Part of a small language model's weights.
Size: 13 layers, width 256, 4 heads of 64 (2 for keys and values), MLP 512 SwiGLU, vocabulary 6228, 9.29M parameters.
Training: a variant of SOAP for these matrices, 361M tokens.
Each number is 500 + 25 x the weight over the matrix's rms, rounded and kept within 0 to 999. Layers, rows and columns count from 0. Numbers have three digits each.

# layer 9 attention output (transposed), 256x256, rms 0.16, rows 34-63,97-127, columns 64-127
521473511518503512502535502458514492492535497486507510542430494472490481517487536491502496482566511467510518508481518523473494504507503484531484520483532508489464494491489525555512528455501473
459516513503490483505515486499489502533513516515519506507545536515516466460502486481496488516498509487499478551531497536478509521543502498493494507507481510519501507485505465485498485520501556
497513518492479512470532501572527464487478525456539512479537498485491525497512501478464539476485483501467518492485501518477477547545468509492512483495495494514520541514473541534507473498515489
499483498469456490523453516446507510505476475483484512476527520507492497527496505506507518518506524477489481512484502541485536503505516495446463550495491497488473520472508500528517507493456506
488472513500486470528481499535527493448487498516521464508496495553473537521498520512525556512494502525505484515511470534511519496541460519538455491517540514528468493554487479500479492565453523
531522462515505494506517539491471538491532501546473489540524475512515482528506491510517472473470491521468458525494447523524506519508432529522506527483472510501471507501528439566488514481461485
505508513455546513496509472493521490539531498483480478478554480480500510483508545469478443552502518475470564494508525470500545504479477461481482501489518498517500508539506486463501476526510469
495518480469481504511539482569531485505506520475484489552508572462502486552504496484491499474460461493511484460458484472507466458496466503501504456443509522479536472539527452485484492506538502
508480496470498522494538483506524520520474528477489546486502484516527501504517462500471485532476505473493462486487516502525469475533526483474480533495531519473541526556508446469487492524472536
512461509482523500505520502555485540529503521528518509486484488513487495524501548484482504529521480468502512459498487524508546492529527524515511501498520448474462531484512507464490502514462506
509499478529517481520526510484515456515539488448491467505496543478502451457511500470512482481469470531518521527503530536492492483476499488474504497498543488517465520485476534493529481484544480
530502536533458531492495500479516495516510493536537515532511496505556517529473481506569539512487470470511504501519489468507483510479531521489522523470515491477573517476524523522542491495472487
504489550499500520514461522492464517502507510490501518498484478528505497500493517537483521497523497456567541502471524503477552525450468458510464493550499548477536428533523518489514461475489506
499524542478516528487518512504535489499478521483485518409489527510455546509494454561499527500476516483501534456491503502455506520483513547503531488462491471479470487444531484486505527465462469
492509491498513469503503502513492504495524509485475523514477479486469479523501493490521507488504543480498503477540524470488465500456517573496500495505493510534523463517508452521485526452522499
480495560510484486498513465449491503482490473482528471539503475477516494490522500499534462528502504496510516495495515522531505506525494463521495527501459512466483546511547500522519480482473539
534438536465519494524492510456503542517511487496539505556502468465500524485498492487459509512530498487483517491502478530508479481527486502483515455535495496499506509585523557531512488531499482
448494485491504532505481503543453535488471525482498509448499493525520516503478539485503515466534527507445559476471491468511502555529528486523513521482467492509500476499511530506518472473507517
543488520510533535493489482501520472488496498512490452505498482514510499493531541522520500505432481530483426530519471511479531512479491549506483483497528505472582518522546463554523495457484515
509471478548503505492488549523470476497522504497504502488502479448520474502492479525499507528518510481489494492458471511481521522504461497517476483536482520487516530590460478508516486504515497
509485532528495517468513460481473517527493492510524471512509475513491490506476517505509529491475506513527511504494510476515511525466503510513513475485515457478502490484502495498484487484499531
489537463518522541483521488524549492451495500504517544499516493534504529509488545538479490490510479528459491518535535455511497520537500446510552491478501474521479485529521522523507481484509480
458531532527470430486494469487542505522512523506484508543481475466490505473476505498547489493537491527508612516534485498517501512494494561489480514479516498473485459562512480476506565536545506
471506494500522471508534508494586497495495470507503499537489456485490453483486496485507471511495480509485510468494478482482492480505527508473509508521455442525539460491499500475520506502457547
460481519496510476483511483550479523502513507458465493458478497530505519523492494507502500475492488483485493494517477490522484514518489500502535565490504469468472473507502494503531567510556467
506518504488512464485475519534484488536511516493482483475495470518537510490509451521529435511489452507525520512495512492518535470516516468480458486502473533509503477495449512457477519479471524
532551453518497523502511487496459478511497490516525503490491466486539503528517493483547527469503490492466520501513469502555501433479527495507500479487495524521495540584478485444497481453492494
479486455514501461499497511538531531522480493498543547515466493495467504482514508487465425525525505495481492444516523464500490527513443481511499550482507461528468538556532495485484494516542500
509524531530513525504488483496543536525500454512516489536525475532518502480502492545507516520523536492510451467467506519504524489502512490505551493512519541498477497471479528501514533501522529
522464477545485473538486500477479536506468510477513498478550497498522515463528468465487516549486501497521441527476450504460539517514488504491509516486531516514516481543465489530530481473412473
524500514514543533513487522500534516489517503506464510501490518477489557494497471521496484503513500496494477483497477500465521510537446429541509500512514528516484536501474491490511494462470478
503490440515509510493516485504550512487507495513470484506485508529524545501530466482534528498515488523461489529510466468528453499540510478527480498508509501485479499492470476532502478488503498
518514493468526462499513511476484515508525510507485475514456491462479506540532521461514547506520511524538542528511479474491494518511520524492464486444501512499535513453505506519499545501516508
501507493478529499534456557505534493514477494495499512497513502553499530490509477516492492482496488530513489476498442462516481490504489473528474491464498471498506474477485478526454467529472500
514503476538503508524500513551487538470494492598487470553505512534489496537508516467514552499527501500535509519519479506482508511523486505496507477492482453538479457529483497494495458481516481
502467463512516516480495540508497531488504491463508538533513511513507491449505463500488514530498535519500500498527505480499509530469458447483512512491502450494509467510502498511485521457533495
493528519515512492504479492492513473466492505489511505465478527496506511482514514524469469501500497496473451511536492524534477541538526478515503484513492437486501527552480481511552490530538512
496523501493493508508500476478497494478488502551466508504511480519486477541463515511519537476525530500479471538499499498538498470511519460542535505524479458519499537460500553492473509491508493
489460522510497503497489488479501538454496528519497537501495480513495526547505534497480498488519517487470508494483509511503494523513567485524501480515522500494505499485454458442478489536479477
501504514507533505488432517497489505492498498537541488503494478513508529458490497507508488506481497470508443524482480482506514501516487480518519486496494551492468500527465549483520470495491532
513524519500507491517484504513512496497539540482524504504496489481486530478506481501488485502477515548492510497519504460507504504487514501542481485518485503561501487496554490476460463515456519
483475473471499513557520522555452510503513533502494531506481501521482521516500527516507508488496496528484484505495521491526535543597495516474499511481443490522495504495519470500506497481491506
451527487459537509512457535522494461494497499460501478485517475478456496469484496502478476503465518507553508522519489522468494546509515572516492497532461509472494477497518529513473527540493495
510519510510487478509537483481554510490505575488512483514522506491497496512510520465516494479497538489500567495480496512508486499462524487473514491487533515518530531485506495519482490486527500
512501517486487489477512501502478465469466510484497482516501446483517495552489517505496540523502463513530509518512482512533510494504476549485530516499501474486529466479544479497498536519484549
503532506473533460527491565514539488472487501544490502532506487475484524540539495517540456470487479511484488555476520504485481507540505518474524471502480497485489519541525521469485526519480498
509492505493499492500482549514526478534458526485497536482517490505528529507521441516479425482429500510509493471442469481489449484447518496487510506495525475499499497421502445482497515533442560
503543458542497493456481491515492460454525495482506511510478516510478510468518549499536490446525445525561472529519506514497500508543507517499539494453516488463525489479508498500507501478508498
494481494510500487496515498499495509471515506480494507540500530521504469471520492479502505534492468500500466535494542532495508528484490467473478519494487520512495496493464513517522473508547486
511448519505473479511481481533465534501489512498482517507544497479551486468490492463492516546527513526530484484515527477535504482473493510507518559490517510477533515504509508498506494491512497
548494483522430500490502506507524550498467482519525447532527509479495497508488499485520523496511467526511485506514500445496464464464491433469493474494500517477475478510505511509520501479561474
509550493473540506490487542506512484472461477524543481514526482495552499492497490491534463481538453486475495487515479477500491525459503461504527490462522518491511446509530558516508540554501521
504495502516501494490495496496481477484509488509442512523527495486559521516520526464466475464493488483457477514509469518490492530505477491455515501457483488489535517523525477475514470502467485
507489539486502514502494502478517504509473506497510459487492471524542505474506525501470457518470460488539496469507484486484541528483478491480480476493462487459442525448488520452524479495534519
513528500523481500540498493533481507490504500506500490506511518521512497489472480496528495460489505509521498508488487540506525522471508463460522589504485509511520452482484490527506529508521477
562474481529509526489503468492514507507486516560520531467507487470470498492495522556518475486492480525475532494505524501555450507495494432507520468442505468510539473475514500549510513517502506
504468450539495493476489475503526532512499509481556473496461513521474511515509474526505546501517504505509457501537514503511467496501512501531528504516506512514476472541502469513486520521521500
554515506503497496525530473482518475536492502514457470502482468466488484490476497501518467508532519481488511521511516499470489515493531494503519498489532487562507471470487461528495535513486510
444483492514468479518450525504541528458491494491458488488561529475532523505480501503552551557512542496465517498493460509453493483460529495503481529488513515445522478546487518515544506500507526
562498480484505475491494506498556479480486529510461483536527490560505514515557492536555517458480484469500524514489490506451520511528457497545516513550494506487474471505541476518518499520484478
474507499484547496474477499520539464516541491504509502487452489485500504534513537471480494523489454522498533467503520528516483498497526544520497462518498481504509513513435507480431505489520488
# layer 9 attention value, 128x256, rms 0.156, rows 34-63, columns 64-127
491493524528472484452509497442478509477492413484515500483491493462520507516513515553504507487475472514510482556499486514516448535511508505532513496507482519484493472554441521515501499484498469
506497498451493466495507501495480553472491514506493502479526504506506522535519543513527508521477500497493528553519549522463540464547549504502471514530533548488443539494498461517481505473489533
546487499460502502518495483544508468483489490489496500460507476512474524462526486497462510481551522521487513449505521511509474455507501508463502470511472453576432500502510518480475512487481520
502506475521483512491521499493486524474489501498482527506462510484502482483536490446485508488518517490509505510512519466464530502483526514494503435482440510521455476517485499500484515441476504
535443473465490494546469492534521489460505523514485484501493452526480451546487448501457575503505477500484498477514425480484504485476481499465479464476472490521479508495511475541478504511511521
530510471591532452531494524480458516472586504494547522499503480500546496496567479462457478484476524540433488522506491477493485541538473485519504468498515488465475532480539498513545559472540483
454545508476544499474543457497489506478548521538440539461553509517482526503496511466495481516447498466451438519496526510486487485495503505474518512470491458508507491465480500460506489482478493
543468546494493493530508459498504510520502485482533481514523503530501555484488490483485512496491530557489474466518508463484468507519496504510509425521503517533503513530489475498526512471467455
461505523476492561496529468518481491449479513503519529501458472469522524504567469505503503478477512508490445504502533502522491537517522505539515453488470478487493531524429496505477460481527573
515521528526494527522480475526519503501493524504505554514498476466481462447551523507497544468500495498469501463479489490514501497482511511452492520442470466511463496465515506500511459483492523
508456479529512505526509521505508511464549509522482510475498515443503493520503519529519501483445488498499511530458518512514515520510507510498484536473490471488480487512500516467488493471493542
518506527462508502488507512471519490527460486505528454528523547496472517513512520516481481510490480547527502511537542481464540531524502495505526503531511483440476506495482476516514532492474499
505468497486484504501491487459475478474473540468474450519496437482503466510490507489511497481483502476517502485554493459494512529488482517482483510529506525540520474492483531490504459472554532
503513493479524514536505485501471513509448478513480487434486510508467452455493447509518496540516522525476502500518531473491489500470541512518492549484499455509525475518509481517495553491457499
500499555525474453507504557496503489470497461560536505512477462491481560471537505553504502509482542486490434544525499503444514548520501503511517503552512502535504458543496478490467518499499464
465503501483520480515499500507494493519494540490481470526513518478531487497477475502484398507486460474533470482484456520493496470436462478480517486469506490514522497483542516518541477544510566
497478479512503498506486524483472510449529472499520470503486453519535489516494493478438504491536442499507500513502497553469546478513516514542529504499510527471555501484484478522454499516509443
474506528504482492511519495543504503508540526500495558495521515495512526489457508501498512483506507500471542477479511515491524530527478497516497522456496504508519458453476507468493490505507525
546489528569479509451506492456486493554491434511463516495480473474528464545468520494514518513490481516501484527496525496512531514515504482537496529520529457466562509555536500521515467480501480
522477450492525505499472544495487495515515510455530489507512519507471534480477496531484499527555505493526522477509484505493507482480452488504510499541490528494507504489465492524467513494484536
480475506495546496475512469519492518491497491483479488523494540507550505499460517505560479569543484538532554480522484462533514511525508482497512537457519466513499471553547501509511515488464521
507491469568522501520489456550484482446500480489480508448506487532462488447541538498499521489565542520460500506544538470519499496512500497471526496506515458501496531489547494485469525513526457
467543511503510462433519478477530481492494515497467470504489506526543499472517501488547571490533516464479478550516512499427485512465494544488523499425501528446537497519492497508507477507542464
471502523473484473526522498501543507486458457473497437537556517482517448557501463459565533503489503484508465543509473509503481481487477503493506518515507461524585487463470528470520479527512490
550491485515532489454513498489481516535499487544526530483530527516480525491501483521510479520508509504479499535562512473515485498552507504493556536501516488483467465553527517490564520501530540
510510467529536478496471514525529510549490498499510497499516531505535508513514453531484516474465490503550500491486496487522478481505518489494467459464539477507501539472450508539508499512520529
467528507472492510487525498493487486497505475479526490496479479513502498550507471482519527466523465474531497505459496478493488486495513494495476486449533559512501517480498474462507490482471487
511460548512499507462510551543532490493456457472480510514518474479501507507490453498493500547507527504509446516439493510471500536468463524511517517486465479513523504522484510530505477502531534
485500518508522485541495509490534495539513525490452522511514479545492515464505507512526565504550525489551530494516490505484524514507512483522520529527506467512461506507511467481522524531492520
524484481527494524506521500510496499522484518491505465493465480473476465526533500479450521519516437490467527501504503520481467544475492505499463475505530487558469533509468522479478444518517497
# layer 9 attention query, 256x256, rms 0.139, rows 128-168,192-232, columns 64-127
504499476488507501485490510468492477524502522484474495479497493513484498502515524490497526490490477506469517488511498485472536498501537511488486506496502523485530476505514481498523506505492510
479495500500502474489494497478480529483537510491516522522486484525507488491502493498490516509507523495512529506506514550493490532490507502509488492498510487528501497481500479493509494505482509
509522481510500502478474493500497477488475531511489518510497490525528516532490507508513519506517505510518533517515493532482538478492526501480526490551545480486484565456502496492562494508490466
507482502486504493494502518512477515469494499510523542513484497504519492482516489516515489530487500482495532495497497516525508499493466485546472506488491477522501498513476511487476511508493510
513530483496473515505541492496503494532513489487502444468470505509484521487498493483485511498508461536482468518503462493459490478513532504461502542490518524473519502488513542460525501477489510
461512533523487481471479484501522490499493492495511475485504513495528538512513514495523510492498504467521501513493510503483530487467503515481517513496508495498499537504490505507556500486526494
517517505475489487479471459477505510485488489506532518509492513471528505497493496496503517497511540503498538515516518521532479505507500482519499448503493497525466519498482500511488489499483482
520493494521498520513503513534483508492474464527484495464506494498509509519487497501474471511503496490498485520511537484495480482480489495526528503465475521496503467504493506490484496461516472
485511473514472483475524527519523505493505507516527507511502472512481493506478482478503553499478479508499500527513473516489534525503531510493540508549506474471449501499485511503498512522496500
502522479495484508534458461488477480508502508483501505479488492492471502498511511501500493487473521523514500507510473493480495482498517499457492514501519473478491520464523489514503512510478502
512489475474489492493478495487463483505475461496488478480485492523510492524495478522500524480502478512511481521510550537505486474498466496488515480516492505537489478492470493497519466488490472
507509526501465519509514505510485468520507491496490465477486514500514537521512490485467521539497499493511484502516508504507502511481532522516541474531512539482524494468530488481509497502495510
507474506484490483465505510491540542536503530497507514516550511440506509457482487546503484509479493469486503479517481528504482527498488500483509496514510464516453504502491522487528477513532515
524517500513505484478501504469501479507476494473531499500509486504444504517507517516461495476507509470476507489459496527483455488536488501499509502530473462519481535478475513474486486506523492
513494531495504466497506503481493524492523466492505526497540513503515470525482476472525495549512487451493534464486524548528508550486497491506501456468480542531508532494490469476486474481509526
453518538476510488487528528519520498490488501521538508500541518504479505482468455527561486509501477503525525530511515529517519526463501500467531509470496518477483515512545485468522525502517527
506489492501455476473520499514523495530516534485509449485482513476491474492529504505466503501501474536480470501459477492537492503507488513485472490493522530490489487515499520499531497528502458
503511490486488504504516513484513529521477539481490506508504494473495503522496518505514488519500531496512470511521492520487505508533496503496474523503472502522502490518514503526483525513510530
521487543471490497463523488516524490493487496470552504456501507475501495458473495482512507472516465503435559511455475506498510489493484502495481519551557514519483476496459474493531470495495509
520460460497508507489515467525504475506535517536479473490493523473509490545479510483483521568502461521483528529483558488521509438519495509533530484490478494506482507506522490456496475528512494
493506446521460531483528504510500556512478499496500498498506480490507506517482488509510474540496508498529491541537512471490483510506508507498462493515480529513546515526481515490476559516465509
526505539498494497520507497465484482488481491503450571514499460519549497527520533521470504517504508492476509447474517486492468533481515501511504545496516453512521503465512488500526541502485547
514477506470483525481513546493495531505532519492464500497477495484525486513559473489510511519504498499491517521481518450464515517512485488468510502491524530450496497511483476479478533547501497
521483497522490463511475473503493467514489486491424521542498476493496507475481519493474494484513564485472497463496541524504500518509520494493520514504463500507516506494505513490462518484523509
502508514516533513478520463495506460492511476536519503503470518492547475508472521497438481518498457546534497508480508457519467454510514506466527513496487491521480530520537542488563520464517529
482462472445491509490474501551489471479516546463488483480502515454498482461480445488495471475472487537467508472508479517539505524518476499462477477472497515492478510497507522505535434549539495
486502532487514484477482457532531439516471515491497508490498481508508516458509502487517491495519453505475563517493473488523552520478457495521474487487520464511489512492571511493470465500493551
476493460537478506470518465499473463473503437489519496494449483531476469532497474558481522512491548497580480531501519452480530436523487481466503471520514514501527476495475535533523506442537453
481503509512466479506516478533478533481438487512411569535484511510484490479503524511520526492493540502542466501543514519497533509534519513458483493479510490501517524501501482563493453494507494
524519530534496531540463502495479538502525485483516522505526489529461485493542555519590479521501494514467546499513480514499504541484481473483495509535502439527487462504546491536482510529512516
553440529508472477491539507511476517469490472500488524460471463530477509484520511499555466494527494507501497536553509494501480479504493505496538508551455480508475515483491534488467488479561504
513474464481443502505523513473480539501470511526446507539482466509515494518429514480449538526487508483491492438515512503502520545488565479471435499499448482512537536484476526495496555535477475
443498509463476476496492505508505496522492534508480522540568485491552468502431504518465523495476458503507485474439539526525487505479486481494516513497513478532535493496495529502533523529497517
464539472493513483495457492524481481466533475517518468495516511505467486550452472509477504483496464497585506478485513553496519509487479489472456500494521488489489439467535499518541466478504529
522488508494511505503516509511518473468468475503468512464480510527558535521539507557465504463521533537523459508520522501501520492487480550506532481472495505457521481482503510493494523481502498
505533505498508502529488487437463460538503531505456504474537509444509488484479494501505472532513544505474477470484504561498555501486552514504508489468497478509560566542492467498490465522506477
511530491535518524524509495529496495488545510517505501504484454526492515501521500503500485513499472493472495500484517513472472521537493492511438500496527513524491549517493504550495491542513487
434522460458495456530461512540502505511499565476500488497496492462454553482500503468494488500502520509491464464443504521561479470505541511512517474432481482555484534486487477518543448527487509
497458512510504490527523487485521541562504449514525508536489551524527530547502457558489519467534511544507490504454518541530458493545522492499522481506535529496508485441454460565532547458515457
505518466541518497517478519517498535484526486520491520428487521515509510484447502508529494526526491508517502464495504496455434481541459502481510480536500523494509488490504485504481500467527512
498514512537453531488529467469497474505500488519511548488503483499458451441485543516549520489510514505494525500533496492529461545464538494515474525486472519484519446514529485518478523484530497
483517505512530514494499461478492503500520476546522485457477477476502530511522481557483500478499525483531501498520486506465513555521514547487553513505492499493533521454491505487473487491487554
508519489486482460466444454472510521557501555550502457486505491497455489531465505465524534525518442538485483473454492477472419469495494417470481520493518523538461462472546464516564466501501500
487531472486527529511490505458541511550506500521538511513467460490506503521493548441506506519474434482495557458459504506505481514493488477503475512475515493517502491478545485530518487519485508
495497533493486512497453454499532548524526526483515502510521512481496490509512513525533563522531500480489515511475496554487458530503441443455475489526547529502463513506468487521522492531458478
470463471476539444481529504517476488515495435522549517507521440520535534499529497517456503501494511485519484520452530530508488508523477526515477481468530505491491492487474488490532538489537509
474526486507511522499550488529488513513469479524444505550494513470488482526561450521463452495463459509508501503512513466508501531455544508519506488375480515471486473554475459514487521504502518
488483543492494512518455505482467498555509468552540491450477515520494514438478524498519508501500500488504499475464513539477516533493502456493447469526516500536484510542529513514544466481473503
533491516472534497511504488529506494457495485478486473487501523466475497507510463564492472540487486530506496515550519478527501544466523530524544511535501470510513503541532501473469521528517492
461449515525508454501532567531515574525551544452395464533515479527529483465502510484559493531497437519478491534497493519505521552491497487505501563535502492513491488558479511469507475569488437
479525509497539506502510504512524469472463472516471517478468449564529504484557496462518522507481507462512506508493537495536486492509527479532511495501537563467556474507525493518479501510473476
516452509506503490459520493519473509457487483482504496494492510481496473508466533524528466512504482491511510509546511467495539477492441504487483505498498556497453484517531493534503507544556490
515518501488496523536520497536453463482509459502467466488461493505515505491512460493482476516494510485499486509497532450495495531501498550514553456503466509493514427492515485465485478514504492
526487497505501521496504500491520512498521519437500489510501503482502480510516461492440479476509478524509514484438437549567462472495502492512452469530516502516464519506491501509494487499474497
493515506487510534478535510478526485492466506553502499531521514479508507525525493542528457502455531519501506500506489504545489544534547496481512493462474496550513457514524509489505501497471516
495510498521487481495481479464508491537516480534498521505477448486499508498472479509522517519474518470510495505541493520502513509520458463473535534472513466531506491553501495518502463485510501
506488507484508454491501506538487448480433493560573482518516526507505531530500512534529480507457495475494512549518543448472498530496511517494510554493489480483512513495495479466518485521501510
467508463535528492477510457506483461515510471508500459497441481489497506538510500530504486509510520494522480546494516501490488461535520499520499467513485508464513495467501487480516453475539469
497508542523510518499467534449516515532528510500527506528505503484484498519499476524479481495468485508513501525487459504517472530554479470488512486515516471473527505475496478527538544484512522
505467533491519446463497499480463482469501495488479489477455515505534476528492514538554466515505451499521492567467489521490497493483483509503481527521506533476490453489500490442536470476508530
561491472498511531497500549524494463479507490510475524517481507459518508483510502495517486463495501489526481507527507531490523520540473514489469495537476465522516498492472510493470498511444465
526526510470492486521485487555505465506480537507504494548518512499526510513540495489437499528500490502515481434496522489534515484504473501501484510469515483490486518529458514509508452499519495
478477495501466496467503526481500506534495504501543438516505495482524519509525502479491538505477424489518489478452453525492494488515495459426457547500549516538512505491446483522564515500484510
513483491503475462485507509470522560524547488477499508524524520526500502489502486489523526512560484514481511511472525523512513524494518500493497499534477469463451490475495508493473518500522532
461524445504516478468518455556486455484501530530509493536477455518519507499509493499530501504469486467509434533584494537495462537524509485521498501443488517487531492497508513518512501467505496
515503510524492535477505483506466486495474498500507449458513491490482471492496452516515488487471483512500507530526492484489468477516541470496508475544506500498522461537460519472502496438504485
471521542480522476500491518493497505515516509503520488506527517550463486472483546463517498499516532491517497504490485518475516588553501508488534512542522481532490537487545464546508520502514544
490501519494518481502498495474493527516528471490494475504500500515509523492500502499511497495498509495519530467478496496505454484496483497505487470500497527512484502494509499532475539528492479
495516503463469469497539549478489528490491517475498499514520523509506448505501472555494496477509517484508492510519515488511514510470502496494475516500517499481499498540476543464496555513500489
504492481521486535493480531509516509521427466500503490507492467566471489494485510493462500479473531549502450503483565498455472512547523457492508529517513541438504475494464492539498505435481457
521487532490501478509459493501516477512454540482502491489527513483528458487478519476514502532519475485531518469508494518520509520486468510468501522521525506481534481486502527484488468469526518
508464518496545477462532493540479514487501498472504521487503496486474505439480487503534463524477462513516552526481508456500487518509517498531498469519445496517487506500494486490519482527497527
496476501491505531489459515486493453530513496546449501490477464527482496538546528509470534526506508505531490478476529478482518479489504452473468498482501507548523515481484503516520534514482516
490476508492484492487532547513520493485453482514534566513553510530500534498476486505520508554507475494476480517520501517561506470464497507548485493499507477471506525499485507514467523515553511
463565508534516464456525493470485522529473525536469480490490484485510515515495510485512468511514496479549461499495506533479493540502500474508482514515485528523516482473512502512476492491508541
533497553478517504477488528524498482521521470443509501477517520484519507489505528517493439531531470533483470493462540504524538497466527517497531516540486500457507512487512508506534491501491510
501520484501518508511492544504544489500543485526518522513501515516488513471519501515484502469485490506527501484455476504527503494481490521541554492539490498507512524501505493490495525494488451
491493499475495477493465513545482491484552490483521473488495443488494547494526504464463521510536525500497495500486483537532485514546497470491442454507499522498518500502483539514493487545528528
507462500542494470477492528496516552520504542508530477493512485454515506469435472469539474527515482523522487515499474536551480534491509488460568474494502506474542483506438530555538494513508499
521497494538521534502510459508520489500541530503480464498484536481491493533459479501487498517471498515507503485503501484505526529488527492497531445455486492521510502495486482521490496513505495
497510467494471490483435513450495496515467477519547508426482496534483551535538574464444485471497520449522516488473526488456442468521493491489522462518492494469490473436492492490480454484508488
507499486551477488500482513480512502491503516458491502521498481534472533491492500487531529482517511493468484487498454529470490511529504513497500469506511505485524498486502496549502489520527499
# layer 9 attention key, 128x256, rms 0.134, rows 64-104, columns 64-127
549465509503491508515535513495499526498502492504434505492496515494490541475529518537487530500495500485488495528526491496496511476505492522513451455516490491514488498516483502465512549515548492
494498459473502534493466482469473492491474489505528477497466492478533532490505484528512517510489542502520474506513501534481491509542508474500512521486505479512508485523525535471520489528479583
501481505497528487489497543512537517505520521457521554511544523539464486540470506517485526551477496501458500506488500474489490487491499508541529501529485506526511528477456515498483537533501434
495523478520502514512467494471497523546507499521513518530473498451491485521481457501488491552534508503514503484473532523489508478517515463496477493506512499536493496525498541502520455509489529
518483481495489498532478517514499539494504494474502486471517487517462514502478527487501534519521504508475560477535487490495491484520496479508478469547514471506498535528532484493500540508540493
524506502502520529511486490497515512468503497453509493507559503504489512486511497509507518497494512495522503515558526511492566493523504518512441499506501497512485491513547525532516484508517527
479501502492505500490486518500520533532523475489499530497480482528509538495483499490491520497493510496499515496502505502520495477547501480480501478471496481499512507451510525493496471547491492
501486511511483500499503467485476507518470477548542537532475474533487485504523489499527494502496464493493488498496527499477489490467465510490500471476491496508517487464480509545451459495503506
501488465509507507528493505510481442490486477513554523524492508495497523425494481531493487491506537486530492501511478545504502477508488506545490487498473501518508537468503480506493493517463515
510509496523481499522497570497531549533487549495441482479519497507500524466501509478538478510489519495513469492522465564491500503501493477497505547485521453513469544510508481520485495492515503
471494487502516503499527489508474493530533531511513462516493482483505517493511493481504498468477517498498504500490534498474532506510508513512502473414486456472502473489471491506466473490489546
481472541485487513500521490537477511500462528456515449453473502529445505496478515487518486508523500515493506483485463485509536502498504517489503517523484472498498492497537466486512517521513529
508517473520497542503521498527499490487522507513512460466481498504478486497507482495508477491520510529533462495506490456513521497518481499505524467518494504473506511535491497491509520488515491
547473529509476459474513499444469535503524494503459489458508525490503473486490523502525529482488521500510483518520509498510469471512471509504512529543484492527474522494443485508524515485516468
480546510509531480507536520520531488499513503453547504556503548545483523480507481479512530512524526539511523526483545511478475496506511503483490515466493463501549501508497473495498473508474529
459468538528524467506511523474520513483506517495540489450533542519479498568469511468494519470477500502504481489525539510484462526478523506550507469528459516484495508496501506533485487499540515
444448481526499536537515531491492516527554518472521517479488484480499478513473504503448512513503512508509513527532520534497497526486519487508481492505514484499478456497456476522526469493466467
491534486461465488532505450513503476518466532489493506490480488497511502528512499440522479454521530503505475427477502527559513496488517498492502507537521488510468505490488514490506501486490454
490495490539507517514482517510478514502514498517482535513492503479518485476492515492493497496508514527480465437535535510504450477489442515528460451542496457518482557546469491530464477526482482
512495510515536505452511520469491489493505468552471509478469531530508495509480488531471496448488480523534512523457504481465475537486537498517475490493470473489536452452496492486520477480509553
464530511521458507481515478524437469497469521559473491440537484516499509502550540451525489477468503459506456504498452462486486514503501478480481487479526500458507501526503478463514506482538534
511495489471507483493485502492561498513527482517463493515518490527529493508473506511493502509475468462524515510510517488491465473529534505504491513489504480529500506536439509476528474505477523
490557505495478498500478497492549473492419541515478508490555538468523501477468548513497489528494534503552457493497493472495480449482494484481515523549489505536475508449541448506516504503535491
499537567465483517505491510532491492519488529507453477501521491503512524486499547481548536489500503486467497440476467499501568545461563492451482532466496528507521449503552506476518525536468508
524507494551489482510533489493466526513536478509509508467468517500462470519497487537501503476553507502497493515453515480519484482474465493523526468513466523535462469495458540523475489496509484
512444522540499452495514514518478521502514474502490542534496494517493469468491530460466505471518526489521531509502550493527523531501537502512550513453492489487520511427487494500471495488489513
476468473473483545516511519534479499491504521511546500529471495526503506489483516490542510496492508489474504511488497528499495548505524504531475442497495525478510513462502548479450520486506488
518480491506464460532502486502513502493474509544494484468529561485485485474487564461519525510490507503456476470539454455506479508491560508520541524492462493478493514535553464497481530500493508
490511492493514515478517474458479502470512495528500535523502508502520481499492537484486481468519522485496497502487499490498499536485488507471510486506467494484496499487475479478500473455490458
463501542486541480502499474522469516490505502484512500484441525464476485487522493548510512555503491550507503493522530540501542500474477527485474491499501517510453551560498500526542468510488516
505543476508423495550500486550531464513501512497466532480514469496500535482463571458507555543541486514462445457504497484490490504481544493480516509464518477470495519463522480506500514525556484
453495497457460477469519494518528509454490491481512520515495494481480482521511542451528507516489445482536507502491473465481517452514546515473502515464513511542554495500503500517527517504544490
448526474461491523457489504515553491480513502510522456495457500497557475490470488507484521501473512513535479527468551513505479499512500479501523490471518532516515495454520500479504502481445531
482501408525516516493453544475484505562484484554484506526508532477485526499479487520471511530504474522498464528492526581508491469497517479526465473500491491497520465477504518467478509491501528
499488460497516516445499453494496517519510486487512514561485472507519530504494468517495513474535501476490519521465532490488504497514481506483549504458497445498516481538450519531491496469481488
509479498496531490555525473466487502507525476480510502504512475488508459533485497482462559447478481503462518439467509537438506508514524444490542500511487492499559465492537543489493458514537525
527489545508480494512518500518480505481511471523482485481503513507493507466505432538536503484495496504482491524482477529471542534428502488491470486490503479493509474520506506488515522490504515
475449506561527509489507463501481502474555488492503522450492474507513544417480489613492493486488486504447519488536534524463478516488412507482501521501499527522488554552507438469485540491491493
508502456518438492462480466517480472531484510517519508542527498492491450487492505491485502495503457462515532553530458506495471479529516464516498480534538493476488508491483497505525475529509514
496470468500476506466520484497571554525515517501495506466478502515476505514466512486477505519471481488541529478477489481421503544511496510497480449569480479480447513512476500499509535522509503
505537505498509485517499507499435480523521471556467501482505517463534498523484508483501464522524466517519502551509516532450521526468515507486495492447519528485499488488466485473514554528544503